python train.py --n_layer=11 --d_model=576 --n_head=9 --n_kv_head=9 --head_dim=64 --d_mlp=2304 --vocab_size=32600 --activation="gelu" --norm="layernorm" --norm_place="pre" --norm_eps=1e-06 --positions="learned" --qk_norm=false --attn_scale=0.125 --bias="none" --tie_embeddings=true --parallel_block=false --init="normal" --init_std_qkv=0.0188 --init_std_o=0.004 --init_std_up=0.0188 --init_std_down=0.004 --optimizer="soap_variant" --lr=0.00422 --beta1=0.95 --beta2=0.99 --weight_decay=0.23 --lr_head=0.00877 --grad_clip=1.0 --warmup_steps=200 --schedule="cos" --final_lr_fraction=0.0 --batch_tokens=262144 --seq_len=1024 --doc_mask=true --train_tokens=500800000 --steps=1911 --dataset="wikipedia_en"
Each number is 50 + 15 x the weight over its row's rms, rounded and kept within 0 to 99. Layers, rows and columns count from 0. The size before them is the row's rms in percent of the matrix's.

# layer 4 attention output, 576x576, rms 0.0573, rows 94-190, columns 144-215
098:63 96 46 41 49 17 21 19 32 23 51 24 59 61 08 57 44 68 34 55 55 69 28 48 56 64 27 49 62 52 72 74 57 77 50 55 42 35 52 50 69 21 30 74 36 80 63 43 57 43 69 54 52 27 62 47 62 14 28 60 38 48 86 45 71 62 48 38 44 30 34 50
103:48 76 59 54 85 82 39 45 46 50 59 48 31 42 39 78 85 67 45 46 49 76 40 22 34 54 47 56 00 70 48 24 64 93 53 39 69 51 44 71 55 62 39 33 71 67 72 52 60 71 66 41 61 69 34 48 61 73 38 50 24 52 70 62 69 60 41 55 51 50 36 59
099:77 00 61 44 33 34 38 42 34 51 35 30 55 54 84 56 59 56 57 68 42 45 45 63 56 53 86 64 55 29 43 75 21 49 35 56 47 70 61 53 57 51 68 58 59 76 51 65 57 13 43 60 48 24 56 36 48 42 48 44 46 64 75 66 68 64 55 57 54 42 72 72
091:53 35 48 53 68 33 57 11 33 58 48 35 37 24 38 77 35 52 21 52 26 19 24 66 49 67 40 34 82 60 33 66 69 24 43 70 33 57 31 62 27 47 55 67 71 84 60 78 62 51 48 35 60 53 40 15 43 26 56 57 43 29 41 63 44 39 42 40 48 45 51 65
100:00 22 47 62 54 25 66 40 30 85 18 46 40 34 36 81 74 38 19 61 50 54 36 37 40 21 52 53 40 57 00 56 15 33 21 41 76 48 38 30 54 86 60 20 56 54 50 58 60 78 43 78 34 65 64 44 16 80 34 67 33 50 30 63 69 65 56 61 64 74 43 62
099:47 27 66 37 89 54 62 21 49 54 90 54 54 92 77 66 47 45 47 41 55 99 31 53 15 21 69 43 37 51 45 34 42 66 49 12 72 36 47 25 52 46 71 40 57 58 28 45 41 49 50 59 35 60 50 47 47 25 52 74 51 55 51 56 44 52 30 45 34 88 40 52
101:43 51 44 17 82 56 62 58 59 23 57 67 52 53 50 58 60 54 39 59 20 35 00 49 59 29 53 62 48 43 33 55 78 59 24 61 27 72 60 52 59 48 49 39 76 49 54 69 69 41 60 48 44 60 48 60 41 48 49 78 78 52 39 46 56 75 82 56 58 43 50 67
097:42 31 29 81 66 56 83 64 64 49 51 41 35 74 31 74 69 42 61 23 37 62 86 61 57 40 62 65 17 33 50 39 56 57 38 52 72 69 76 46 41 21 90 19 26 49 66 55 55 35 43 71 42 60 20 36 35 43 49 51 52 43 48 57 54 64 70 54 48 60 25 53
100:55 35 58 56 43 62 67 78 74 80 62 91 18 85 50 53 54 36 76 48 65 49 63 28 71 52 19 70 36 77 61 45 25 19 24 59 18 34 35 45 42 33 24 35 66 54 91 57 68 44 56 36 56 65 59 63 46 62 82 52 61 38 50 51 64 65 30 42 44 33 59 76
106:71 79 47 82 75 64 93 44 56 68 60 60 68 79 52 23 28 78 55 58 00 90 66 66 99 65 20 49 53 70 42 48 46 68 75 58 92 41 64 50 53 74 62 43 12 31 58 83 53 43 50 52 43 47 65 66 59 46 80 43 40 66 63 73 45 62 80 68 53 50 56 50
098:44 81 65 58 47 62 63 32 37 93 35 36 48 64 54 37 60 49 57 43 57 37 43 50 47 30 45 36 73 60 57 40 30 21 43 76 42 79 42 35 29 20 54 44 41 39 47 69 38 63 47 62 31 61 53 19 40 57 49 53 51 59 45 55 51 48 42 32 28 47 49 55
102:70 60 11 64 35 38 25 24 58 39 00 44 68 53 40 29 38 53 52 00 99 63 33 43 37 84 52 40 36 61 42 65 40 63 18 44 78 26 36 54 89 56 66 45 67 52 37 23 44 42 60 63 50 35 40 54 55 53 48 73 52 51 21 62 61 44 44 36 52 44 49 46
094:77 43 61 45 62 53 70 56 59 48 08 20 49 47 37 53 27 59 17 35 30 40 52 43 45 63 19 63 55 64 53 72 31 51 87 53 63 71 25 64 48 18 60 32 55 25 58 67 44 42 54 52 37 44 61 20 21 42 42 60 47 63 48 48 68 42 30 45 50 62 56 24
100:49 14 66 56 52 40 00 53 82 50 33 85 38 51 73 21 66 70 03 27 13 48 17 47 79 74 15 51 57 24 45 62 42 40 99 42 48 55 99 88 31 33 85 59 28 34 42 71 69 43 41 57 37 29 54 44 48 25 58 24 55 54 51 62 44 42 50 53 44 71 43 43
097:72 85 69 64 43 02 58 49 61 44 16 11 27 53 43 72 76 44 00 35 41 42 68 51 53 44 56 44 41 57 40 20 44 68 47 64 56 16 99 40 40 54 29 51 41 92 41 64 26 46 59 71 55 45 31 44 54 50 43 53 28 51 40 29 35 53 48 46 51 24 59 43
096:73 49 33 51 13 66 64 31 87 68 63 67 33 22 47 38 48 41 72 54 34 55 35 39 37 28 87 27 33 47 33 45 41 45 46 46 70 50 15 19 54 53 92 57 42 51 46 53 36 62 70 37 54 54 68 33 57 51 52 38 23 62 40 41 54 51 50 48 40 61 59 40
103:68 41 53 45 57 59 52 38 51 54 55 54 19 48 28 26 37 49 89 46 35 62 55 82 00 30 26 87 74 60 60 82 36 26 38 29 56 63 23 66 66 03 22 65 48 43 28 42 54 36 46 59 45 58 41 54 51 49 53 39 50 49 47 64 57 49 31 55 53 33 35 50
100:26 45 52 28 59 57 38 31 05 47 12 64 57 53 44 56 60 46 24 46 63 32 50 40 39 51 34 35 40 45 26 95 00 74 51 45 33 57 32 90 03 78 32 85 57 97 44 39 42 36 50 51 52 49 46 49 48 52 54 51 44 44 57 50 52 67 56 47 46 69 20 56
099:71 52 12 32 84 69 52 32 45 48 79 53 35 43 53 71 56 61 68 36 40 62 54 20 46 09 82 66 61 36 73 60 58 43 03 46 25 62 69 69 51 18 35 73 29 24 35 31 61 39 56 67 46 45 71 75 61 34 60 63 50 29 21 47 41 31 45 50 45 52 44 49
100:36 11 62 51 49 39 49 60 58 43 23 66 88 47 53 45 51 60 43 40 34 75 38 30 34 51 54 47 48 15 40 75 69 34 62 44 38 47 70 68 20 33 36 36 39 74 42 51 77 67 54 33 82 33 45 65 17 53 23 70 38 38 50 46 36 47 55 54 54 67 73 19
103:34 67 61 86 15 57 84 38 78 35 53 35 51 11 83 00 74 63 08 51 49 49 46 42 50 63 45 11 66 61 12 58 53 29 50 50 43 99 34 35 92 68 50 62 61 65 32 60 65 51 64 61 67 46 48 37 44 41 60 40 29 57 66 47 61 64 42 79 53 47 47 78
104:60 34 31 75 48 68 45 33 52 45 44 74 34 82 29 35 51 14 58 53 59 44 51 10 49 74 61 59 99 62 37 69 34 55 48 40 43 55 66 36 45 55 33 43 65 79 51 28 69 57 48 57 64 31 59 62 28 57 47 51 43 58 59 56 37 53 37 42 46 65 38 30
107:14 35 60 62 48 17 71 45 40 69 64 46 32 88 68 52 49 77 12 47 68 62 75 41 53 43 78 41 51 09 55 93 48 73 83 36 59 53 43 38 17 55 53 35 39 43 33 63 67 41 60 28 69 31 54 41 38 58 62 52 69 44 30 32 39 47 22 37 59 34 30 74
097:82 32 72 34 74 51 71 68 56 42 37 34 32 71 19 56 28 73 30 32 72 45 55 35 99 30 55 41 47 69 26 51 55 24 63 63 53 28 73 28 46 36 52 49 68 31 61 65 51 49 31 53 43 60 57 47 43 34 69 48 61 86 28 64 44 63 52 79 45 61 46 26
095:65 51 59 36 35 76 43 48 39 83 44 32 44 93 51 66 66 42 72 49 53 80 70 19 29 33 44 00 32 44 17 60 92 24 75 30 29 65 31 78 47 39 58 21 64 39 12 20 33 54 68 56 70 55 51 64 48 22 66 49 44 59 47 39 43 40 57 64 63 44 35 52
100:72 43 43 66 90 38 42 31 26 26 31 24 60 52 52 85 62 65 33 57 55 09 48 35 97 79 61 41 44 36 50 77 04 39 52 51 42 45 38 36 45 47 79 39 18 73 46 74 70 58 43 55 42 47 41 46 46 41 61 51 53 44 30 51 46 25 75 24 38 61 30 58
089:22 53 59 56 15 55 64 73 37 56 41 40 46 24 55 60 34 60 47 54 46 67 37 31 43 48 40 32 68 44 24 64 29 58 02 54 59 33 27 36 39 99 65 88 71 31 32 66 52 66 77 33 53 27 59 50 70 30 30 36 36 38 50 64 55 47 51 50 28 35 34 49
093:52 56 24 35 66 41 64 56 24 48 68 93 47 45 60 37 61 92 31 56 33 33 39 55 99 62 40 06 76 75 73 47 23 92 47 71 63 51 03 33 41 41 48 31 61 43 43 74 53 46 51 47 53 69 29 70 37 60 48 27 68 58 48 48 68 50 43 53 38 49 63 37
100:53 41 20 48 68 55 53 85 78 29 58 65 56 48 41 42 55 57 68 25 54 93 23 37 54 41 16 70 53 77 73 99 46 58 40 28 79 46 33 49 75 53 43 53 30 36 09 43 44 59 43 39 71 53 30 40 69 62 12 58 61 24 51 47 37 46 56 55 25 77 46 25
101:32 15 60 83 43 34 11 54 55 61 39 71 49 55 42 43 52 48 74 46 71 81 57 37 62 82 22 46 63 32 51 90 62 79 37 47 44 46 66 46 37 36 57 62 70 03 63 24 23 58 65 49 55 42 42 50 30 35 66 30 40 55 50 49 49 66 39 55 56 41 52 50
100:25 51 40 39 00 88 54 47 82 63 12 85 67 81 75 58 58 52 53 24 30 70 59 44 63 79 63 28 52 18 62 35 46 44 44 25 69 41 83 49 48 21 50 36 67 34 45 91 63 41 63 54 52 46 64 82 29 56 50 39 49 51 42 39 64 47 41 59 51 51 67 38
100:35 41 61 32 99 74 64 42 50 61 65 43 54 60 44 25 74 79 44 40 51 21 46 33 57 63 38 26 11 58 44 26 35 35 57 32 54 26 28 75 66 81 64 56 66 94 57 45 40 73 44 52 60 49 43 67 58 52 69 71 57 38 49 32 52 76 56 75 46 41 75 67
102:45 99 44 35 32 46 71 53 65 54 40 47 53 47 36 58 72 70 55 20 44 59 75 81 42 48 27 35 01 32 80 48 57 68 69 52 39 23 64 21 31 57 14 81 76 99 18 68 45 62 86 51 46 48 50 51 83 64 55 45 49 74 53 23 20 62 77 62 35 67 61 72
097:93 70 39 28 67 64 18 53 49 63 64 73 12 61 63 36 80 30 89 56 59 56 47 19 32 30 23 58 35 55 67 19 62 61 24 41 10 49 42 49 23 66 45 56 36 29 41 48 43 34 68 37 46 65 59 32 43 35 43 56 66 50 53 32 63 49 66 22 73 48 43 59
098:53 47 50 53 61 50 82 46 63 49 52 39 27 68 30 94 85 11 56 64 60 50 37 54 45 65 50 39 39 80 39 53 37 60 61 36 34 26 82 76 00 47 74 30 55 50 36 83 45 16 45 54 63 25 60 56 45 67 64 32 84 44 56 42 80 99 27 41 27 24 60 43
105:67 20 13 49 65 32 59 75 99 65 39 13 63 45 28 39 31 52 75 25 80 12 58 20 84 40 55 40 55 75 24 45 59 62 63 79 38 33 70 95 10 41 38 51 86 57 64 52 38 76 41 58 70 53 70 42 61 43 57 58 42 35 50 48 47 61 57 53 45 46 70 49
093:79 38 51 30 26 19 65 53 38 78 48 68 65 52 16 60 85 40 64 48 33 32 51 50 21 65 19 59 42 30 70 34 57 11 52 57 49 60 18 60 40 38 56 75 51 56 79 19 44 42 24 68 56 53 33 76 39 61 48 63 51 46 47 31 61 52 57 53 48 27 62 48
100:58 02 74 38 71 63 44 39 36 56 57 49 75 51 20 48 49 60 61 72 19 49 30 00 47 21 39 65 65 44 43 78 64 58 85 88 09 36 33 53 51 25 67 58 42 27 56 63 39 47 35 44 56 40 61 67 80 44 66 76 61 38 34 43 64 68 20 52 51 46 36 47
104:64 99 33 46 49 46 86 73 49 26 60 19 36 57 43 44 77 62 16 41 47 26 35 43 39 39 52 59 57 53 61 27 45 56 60 45 81 75 76 61 81 25 45 79 59 78 78 30 56 52 57 48 65 57 14 61 43 42 57 83 49 60 43 67 58 59 28 30 51 59 41 80
098:73 45 58 65 23 13 40 35 39 45 38 38 65 51 82 59 55 20 61 44 77 45 32 52 61 55 69 23 44 70 59 64 55 21 54 31 61 42 34 26 58 49 76 62 59 71 37 40 64 58 27 51 58 48 49 46 49 55 49 45 15 54 43 68 80 49 53 52 21 60 43 33
093:78 59 34 42 65 81 58 50 57 36 30 48 34 25 60 57 44 78 48 64 66 49 21 71 42 18 60 46 28 77 79 66 60 00 34 45 51 60 45 32 50 52 47 42 46 34 31 59 40 28 61 71 67 51 62 50 44 79 47 58 46 62 49 30 65 72 56 31 38 58 74 28
101:58 28 58 73 72 48 57 51 13 60 58 58 38 60 52 51 60 04 70 52 51 72 62 52 56 84 36 58 67 25 76 73 41 54 42 82 34 63 83 49 11 51 70 53 58 49 69 29 63 33 57 55 50 62 60 48 67 46 54 53 58 23 43 50 54 49 36 61 36 35 65 62
108:58 47 53 58 99 02 69 20 52 65 55 25 44 34 42 49 62 70 37 72 51 78 56 26 26 46 37 52 32 14 73 50 87 35 68 34 28 34 43 31 48 29 40 69 46 62 65 47 73 28 79 52 48 48 42 45 62 33 71 56 53 56 56 57 55 40 56 72 48 34 38 38
097:60 93 43 93 47 80 53 76 53 35 59 25 57 57 69 46 58 65 42 21 37 58 38 33 40 59 76 49 72 63 35 42 29 34 73 61 61 40 48 44 49 53 60 60 82 47 52 29 56 48 39 48 59 61 50 67 40 31 39 44 46 42 49 19 71 50 42 46 73 36 61 54
105:60 47 81 27 29 54 75 43 29 48 41 14 53 68 64 58 42 59 84 54 42 56 72 40 36 31 71 44 45 73 29 46 58 83 48 77 39 69 94 39 41 00 62 41 41 32 50 55 51 42 45 59 43 60 45 42 44 35 47 57 30 48 59 18 59 50 53 46 47 68 53 45
094:95 73 11 70 57 54 76 76 52 50 53 88 68 40 25 55 09 63 58 47 81 52 50 52 64 40 78 52 69 74 50 49 33 32 62 32 29 18 56 43 27 42 41 51 40 32 32 73 54 68 59 56 68 63 51 37 61 32 56 47 87 63 40 51 30 51 83 65 41 72 38 59
096:78 20 52 63 37 41 07 46 44 49 47 76 41 40 77 38 46 23 47 73 37 55 95 42 46 28 52 22 75 73 61 56 31 45 19 51 45 61 27 42 72 18 63 49 76 44 60 55 40 36 19 56 49 43 55 35 52 63 55 50 46 33 56 68 36 47 26 45 45 49 37 84
102:68 65 46 50 65 58 25 47 40 35 81 68 68 15 64 88 55 51 70 49 33 59 33 35 27 17 39 60 53 19 25 25 68 60 41 18 58 62 51 50 51 61 64 67 70 64 77 18 58 38 45 43 56 36 50 40 61 66 44 56 40 37 51 39 24 34 64 60 35 54 36 42
093:37 61 74 21 84 66 42 67 77 24 38 38 59 64 44 73 26 50 73 33 39 83 72 35 65 75 53 67 89 90 36 44 72 75 10 62 31 65 49 62 40 49 47 48 72 60 56 65 51 40 36 33 34 56 42 58 53 32 54 29 76 55 47 81 45 25 64 47 57 52 64 28
102:40 33 96 47 59 32 12 64 72 64 41 89 45 10 99 49 13 69 74 52 54 48 67 37 44 66 27 30 22 50 46 74 60 47 38 57 49 28 33 62 63 59 24 56 66 25 58 30 53 58 62 57 28 83 38 52 53 43 52 44 36 72 48 54 59 62 41 48 39 33 31 55
089:34 68 68 25 52 86 83 69 56 42 99 44 72 65 70 46 63 66 47 49 61 00 36 70 54 36 48 48 50 47 26 68 47 64 94 64 72 34 56 19 55 50 38 31 37 27 44 52 41 53 62 50 60 61 48 48 68 23 57 55 22 62 62 71 26 53 50 51 35 48 22 45
101:28 48 62 63 48 00 54 66 54 67 36 96 36 59 55 85 32 06 64 33 41 83 04 57 60 47 60 33 65 16 31 50 42 77 26 36 41 56 30 21 50 50 67 48 52 64 52 53 63 33 34 33 46 46 76 52 47 27 47 57 51 30 35 44 61 66 66 19 41 72 61 64
097:57 28 48 73 71 39 41 34 50 42 54 42 62 44 59 78 47 60 64 49 36 39 86 69 46 68 50 40 46 58 57 29 13 70 74 50 58 44 84 44 54 58 46 47 69 37 77 77 74 34 62 57 54 60 22 17 51 48 61 62 55 78 75 55 47 62 51 64 38 21 46 49
100:28 73 35 67 45 67 42 22 58 47 28 87 58 37 00 51 49 73 78 75 84 34 73 68 67 65 40 34 57 46 59 45 40 56 00 34 24 03 52 59 41 32 45 62 51 62 65 49 33 54 54 41 22 47 45 47 63 58 27 53 42 57 70 38 48 48 43 32 50 64 35 45
101:43 26 39 48 63 39 25 60 24 63 67 46 76 58 43 00 06 43 63 30 39 38 58 23 56 64 58 43 67 39 69 45 40 31 61 33 45 48 38 79 76 40 41 56 35 22 78 56 44 37 47 46 66 73 12 57 67 55 79 52 64 49 29 68 49 58 38 53 58 40 47 50
100:86 15 63 54 53 30 54 27 60 83 36 85 43 63 40 33 57 26 46 36 47 35 72 81 59 62 35 29 67 48 38 17 46 46 28 92 59 72 70 26 43 49 99 61 37 59 66 21 54 50 39 61 37 80 52 59 35 30 25 52 37 39 23 49 33 33 54 54 55 38 54 68
104:65 51 39 34 44 62 38 38 50 29 59 99 19 49 66 30 00 70 13 60 40 13 37 63 33 23 55 16 19 66 57 51 51 45 44 72 44 49 58 61 29 67 19 84 41 73 79 58 76 74 69 51 22 60 70 45 49 42 24 50 52 42 61 54 46 46 63 46 59 71 49 53
096:55 09 58 42 33 24 36 47 79 61 18 59 54 94 85 52 34 62 80 45 77 47 39 47 55 40 31 15 95 02 71 56 56 40 75 38 51 29 27 51 40 37 95 58 48 48 62 50 37 56 32 41 50 24 63 47 38 62 56 62 45 63 53 59 35 67 64 48 43 50 36 62
097:69 39 68 56 47 29 12 33 60 36 31 77 64 52 61 69 36 55 70 40 53 46 53 52 99 36 23 40 22 76 39 51 41 40 51 60 57 58 59 52 42 90 43 55 40 33 40 76 57 71 48 52 81 63 55 47 23 45 71 53 52 72 39 66 47 46 64 39 55 53 12 44
103:44 39 47 30 70 54 99 39 48 20 51 57 50 32 61 64 36 22 26 23 53 49 36 46 10 70 42 25 52 49 69 66 29 55 51 55 53 38 35 52 40 90 19 58 43 33 76 57 52 51 43 43 56 21 68 49 48 66 43 64 52 50 32 48 46 32 50 57 45 40 50 42
097:60 62 38 81 54 31 34 35 86 57 34 49 72 62 87 66 71 36 70 42 54 30 60 65 18 67 48 14 57 67 16 44 89 54 51 00 35 58 46 36 48 77 23 34 52 46 94 28 53 69 25 68 56 80 54 40 38 45 69 38 49 63 50 55 46 33 34 56 43 61 67 39
101:63 32 54 64 68 70 69 41 51 32 62 58 56 58 41 46 00 51 78 60 43 51 61 62 93 65 44 28 49 90 42 63 50 67 42 57 39 45 52 42 71 60 59 53 22 62 35 74 46 47 59 36 27 53 48 37 67 65 55 50 63 64 36 49 52 78 82 46 63 41 68 49
107:54 36 69 26 71 43 98 55 42 86 00 74 40 28 54 50 32 65 02 59 34 63 47 77 95 68 67 60 57 70 62 91 44 34 34 28 40 49 55 53 60 96 62 46 14 48 47 69 53 68 66 41 48 45 71 63 59 59 53 44 34 60 45 53 52 63 48 66 69 54 54 66
102:65 18 31 60 56 33 43 42 80 46 88 42 32 59 55 56 31 58 46 50 47 70 19 45 19 55 68 27 65 64 40 67 65 45 55 33 00 63 38 47 55 43 07 49 28 56 55 28 58 59 52 39 33 41 64 49 57 40 60 53 64 63 54 59 54 18 46 44 32 60 63 32
105:44 52 42 41 19 22 84 44 60 08 52 74 70 89 88 39 48 98 62 07 71 71 72 43 58 67 42 63 43 49 94 18 47 56 20 52 81 45 41 65 43 51 46 23 38 35 63 82 32 54 31 33 39 50 56 27 56 56 53 36 36 59 72 48 53 47 61 51 62 44 21 62
095:86 76 36 45 67 35 90 55 38 47 72 25 48 65 18 62 43 62 57 56 46 76 37 45 64 16 32 38 45 26 61 41 70 73 71 76 58 87 46 25 61 66 30 72 50 63 49 36 42 39 39 62 45 73 13 35 47 27 72 63 60 31 59 48 55 43 41 57 61 43 40 67
103:20 10 21 23 45 59 65 31 74 77 20 26 53 17 47 40 29 39 35 69 58 42 81 55 35 00 45 60 34 36 44 69 66 31 44 13 13 32 61 99 25 47 55 21 64 42 29 70 50 41 27 52 61 45 48 57 41 40 64 60 72 59 60 31 67 55 48 40 56 66 78 39
098:35 67 14 71 48 23 25 33 40 23 86 62 84 69 16 41 59 72 77 36 66 72 44 29 81 74 40 55 57 78 53 63 39 64 66 24 67 61 25 62 49 30 49 67 49 25 66 24 38 75 82 41 52 63 32 57 50 59 34 35 65 70 58 56 56 79 38 57 70 35 45 54
100:00 79 61 54 72 37 40 42 73 21 46 41 51 45 38 62 31 52 76 28 41 44 81 50 99 99 40 22 69 53 43 38 52 63 38 53 31 62 35 58 54 49 67 41 51 47 23 75 20 59 54 59 77 56 43 37 50 71 57 72 41 62 57 40 63 41 69 35 70 48 57 78
105:49 07 15 34 50 47 51 73 56 49 40 67 99 38 70 33 62 20 29 30 32 53 45 58 37 50 52 36 47 33 47 57 43 56 68 56 56 69 56 80 65 38 83 62 92 57 28 74 60 76 56 32 54 67 25 49 58 27 69 59 31 39 52 46 49 42 60 77 49 40 57 20
107:78 54 44 29 80 68 33 52 17 50 36 52 96 33 66 31 31 38 68 00 50 26 23 58 46 10 58 62 09 40 47 47 20 47 32 33 43 48 60 54 30 50 53 24 66 49 27 97 50 34 51 42 56 58 53 78 47 58 47 48 18 60 60 55 42 23 31 69 61 54 27 32
101:66 78 72 13 42 22 83 38 64 40 65 40 60 34 87 32 58 21 63 99 80 57 32 49 31 52 29 33 67 61 60 28 66 35 56 10 84 60 49 67 58 74 58 58 24 22 75 29 67 34 55 51 51 43 57 65 47 47 42 43 42 65 32 39 39 76 45 45 31 49 56 69
105:39 83 42 30 53 60 74 43 26 83 75 30 50 59 33 69 32 58 36 93 79 44 45 64 62 72 35 53 08 83 39 16 49 60 59 81 47 00 38 58 64 31 69 29 56 82 64 51 40 33 55 35 39 48 25 48 45 70 44 56 62 76 47 54 58 32 55 66 47 37 65 53
110:63 25 31 43 66 39 21 00 74 46 40 77 37 43 60 20 60 47 66 42 40 43 85 42 58 25 63 48 68 68 73 60 28 00 81 90 63 22 89 58 46 38 07 53 42 60 49 45 38 63 71 41 58 64 65 43 48 17 49 46 25 36 35 49 44 51 60 70 39 21 67 39
102:48 99 76 76 49 50 32 31 24 73 44 15 76 57 36 62 29 33 65 46 15 42 42 60 71 86 54 67 28 67 66 72 35 52 71 89 43 66 28 36 51 19 58 18 64 65 73 28 46 46 51 45 59 63 58 49 73 67 59 44 53 37 62 26 73 61 46 28 62 58 43 59
098:36 40 66 42 38 45 35 89 57 76 67 81 52 38 53 55 32 22 53 51 89 43 79 71 61 23 19 62 59 67 53 13 52 60 35 37 51 27 38 97 85 55 40 00 63 61 00 55 52 34 56 25 35 47 27 49 73 60 56 23 70 71 37 40 45 37 54 37 69 36 24 48
110:46 57 46 77 53 48 26 73 35 33 76 34 44 54 63 37 43 69 01 39 54 24 97 55 47 31 44 31 65 59 32 40 49 77 36 22 71 89 00 65 85 29 61 53 73 70 59 45 48 56 73 59 40 59 65 67 39 48 53 55 33 45 33 54 62 51 44 31 54 57 48 44
097:51 41 57 48 37 38 56 59 33 80 65 44 54 22 53 84 33 47 63 21 29 50 48 20 25 66 83 45 38 05 65 34 18 39 33 54 78 71 61 33 49 54 12 43 58 81 32 36 43 32 42 42 51 40 33 58 28 45 44 67 42 63 52 48 51 49 63 59 61 66 51 32
099:18 37 64 63 58 44 69 39 35 18 55 55 56 53 59 62 74 64 55 35 38 00 54 56 64 57 48 44 69 81 74 44 71 50 28 99 73 26 48 64 30 39 52 38 49 33 59 00 33 21 58 52 32 33 42 49 41 49 52 78 48 35 40 58 49 53 53 36 36 46 73 46
099:35 60 34 42 70 63 50 39 55 59 70 46 73 72 24 57 55 53 33 88 58 48 76 63 46 66 63 61 55 51 64 40 62 41 95 57 74 67 49 43 40 26 43 41 39 23 69 45 72 46 45 47 73 33 46 61 47 41 50 55 65 36 60 43 25 73 22 40 63 50 25 34
100:07 38 52 30 33 63 52 67 48 40 25 33 43 59 50 60 58 85 50 37 55 76 64 54 35 74 45 36 32 49 61 82 53 83 47 98 59 68 70 50 37 52 51 13 51 46 27 48 55 61 34 62 71 80 39 47 40 54 68 53 21 62 52 54 53 43 55 74 51 54 61 54
101:91 50 31 27 54 44 16 38 52 40 40 41 51 28 51 70 40 80 46 33 52 61 60 52 45 33 41 52 72 55 50 45 32 82 62 64 39 93 39 75 63 19 68 67 76 77 13 12 21 70 48 61 62 41 34 53 54 20 49 65 39 42 49 55 41 49 40 71 40 25 47 66
104:30 54 51 60 58 08 44 47 59 79 45 41 44 28 72 31 65 41 35 42 50 00 53 73 45 13 31 39 76 38 64 29 59 93 45 41 57 33 54 59 23 49 75 66 34 40 32 52 65 34 62 31 59 54 33 32 53 60 49 28 47 32 33 52 61 66 35 49 54 43 23 25
102:37 32 27 31 37 61 81 60 63 19 64 52 84 35 35 56 11 73 10 30 28 26 84 72 43 75 58 60 41 42 63 61 68 20 54 46 09 62 11 78 43 50 60 30 78 72 59 55 51 76 55 45 43 59 37 57 35 73 55 51 44 60 71 45 67 54 51 62 78 43 36 50
097:45 36 70 59 59 62 57 49 43 30 52 31 39 51 35 23 67 67 29 52 31 58 04 27 30 63 28 43 40 52 99 34 44 07 53 44 16 88 70 59 69 18 54 56 20 30 84 60 59 53 50 40 49 56 73 26 62 69 38 72 49 37 66 20 43 37 42 59 72 57 56 49
096:68 38 41 43 01 64 47 41 14 45 44 38 50 64 55 08 77 41 55 16 41 49 56 13 16 13 30 71 54 55 41 58 77 77 69 37 63 66 45 33 49 53 94 53 34 48 19 54 56 78 40 40 37 63 54 70 66 45 29 68 71 22 62 51 47 63 50 61 46 47 44 48
099:66 70 69 43 23 83 43 46 70 27 26 43 33 48 50 27 39 53 88 41 62 78 38 66 75 42 67 88 55 79 54 53 65 00 44 48 11 41 74 48 43 53 47 36 55 72 48 63 48 63 27 36 45 63 53 55 43 54 57 71 54 55 67 68 47 56 37 47 40 59 68 29
098:97 66 57 44 33 68 56 79 53 78 37 40 51 34 45 51 51 52 50 35 21 32 60 31 66 52 69 43 14 60 48 64 50 70 51 43 85 56 49 57 13 62 79 65 29 59 48 56 66 51 84 60 54 64 55 59 58 61 55 41 49 43 66 41 41 85 51 53 44 45 36 56
104:61 61 55 52 46 62 31 34 51 32 19 19 33 47 57 44 38 63 22 35 04 67 32 62 64 07 60 40 50 43 78 19 67 32 61 31 47 63 91 45 65 67 27 42 31 39 31 65 60 54 45 51 60 44 64 53 56 41 33 53 30 31 29 57 67 48 64 67 27 51 51 45
103:54 71 73 80 38 57 37 52 62 43 53 32 35 43 62 44 24 44 10 60 45 97 48 28 08 39 34 48 34 54 39 60 94 50 68 74 59 04 44 45 44 78 55 48 33 53 39 13 41 64 40 39 60 39 64 39 47 34 82 67 34 43 58 41 37 53 69 63 35 66 63 48
093:71 64 34 47 70 54 48 41 09 33 44 23 70 25 91 38 54 81 06 46 59 61 31 67 46 52 30 41 51 84 40 56 60 44 54 12 37 32 35 44 71 48 64 43 87 23 99 71 60 59 40 50 59 58 33 62 49 48 44 51 46 69 53 51 48 38 40 20 49 13 58 54
100:54 25 18 59 59 87 00 52 86 31 53 33 19 62 50 35 50 63 79 58 40 47 44 65 31 48 55 32 52 22 51 18 17 44 49 28 76 53 40 46 55 57 49 18 66 32 87 40 62 33 31 62 58 49 38 53 62 72 76 42 52 39 81 60 53 44 18 45 52 55 32 71
095:26 82 59 92 82 65 45 26 67 60 60 59 46 57 95 46 60 40 46 40 88 71 68 36 60 50 56 81 23 64 72 54 27 45 52 33 49 11 85 30 79 47 50 60 28 52 57 60 55 44 79 40 61 62 71 51 74 56 48 79 29 50 57 75 60 55 50 62 42 57 28 37
103:61 68 38 64 56 65 52 33 52 29 66 47 58 39 71 70 85 45 71 14 48 31 04 44 28 95 61 36 46 71 86 49 17 49 53 43 36 57 47 34 46 62 65 56 39 58 59 41 55 40 52 42 42 59 57 58 53 28 40 31 53 45 58 45 39 34 46 55 22 61 24 83
096:48 38 57 20 54 82 48 47 61 52 61 62 37 46 46 63 53 47 35 62 64 49 48 30 43 66 22 83 84 65 41 67 45 65 81 67 37 73 70 64 28 64 49 84 75 39 62 39 60 73 45 58 48 58 45 37 47 27 46 51 36 58 72 58 66 19 34 44 46 77 43 15
101:38 75 02 58 35 69 59 83 44 22 33 27 45 59 55 54 68 15 50 87 65 32 56 68 47 54 02 64 04 60 49 61 72 82 41 59 42 49 33 30 21 25 37 41 29 51 37 54 42 38 40 46 39 48 42 37 53 43 61 47 35 55 63 72 47 61 50 37 56 55 37 66
095:81 45 59 29 11 41 62 61 47 49 90 52 56 30 49 36 48 47 71 43 67 46 72 47 00 37 38 14 50 63 76 67 55 64 84 77 49 83 61 28 41 04 44 75 72 36 57 42 53 40 53 54 70 50 24 68 43 52 55 52 49 37 58 43 65 47 45 70 29 44 62 35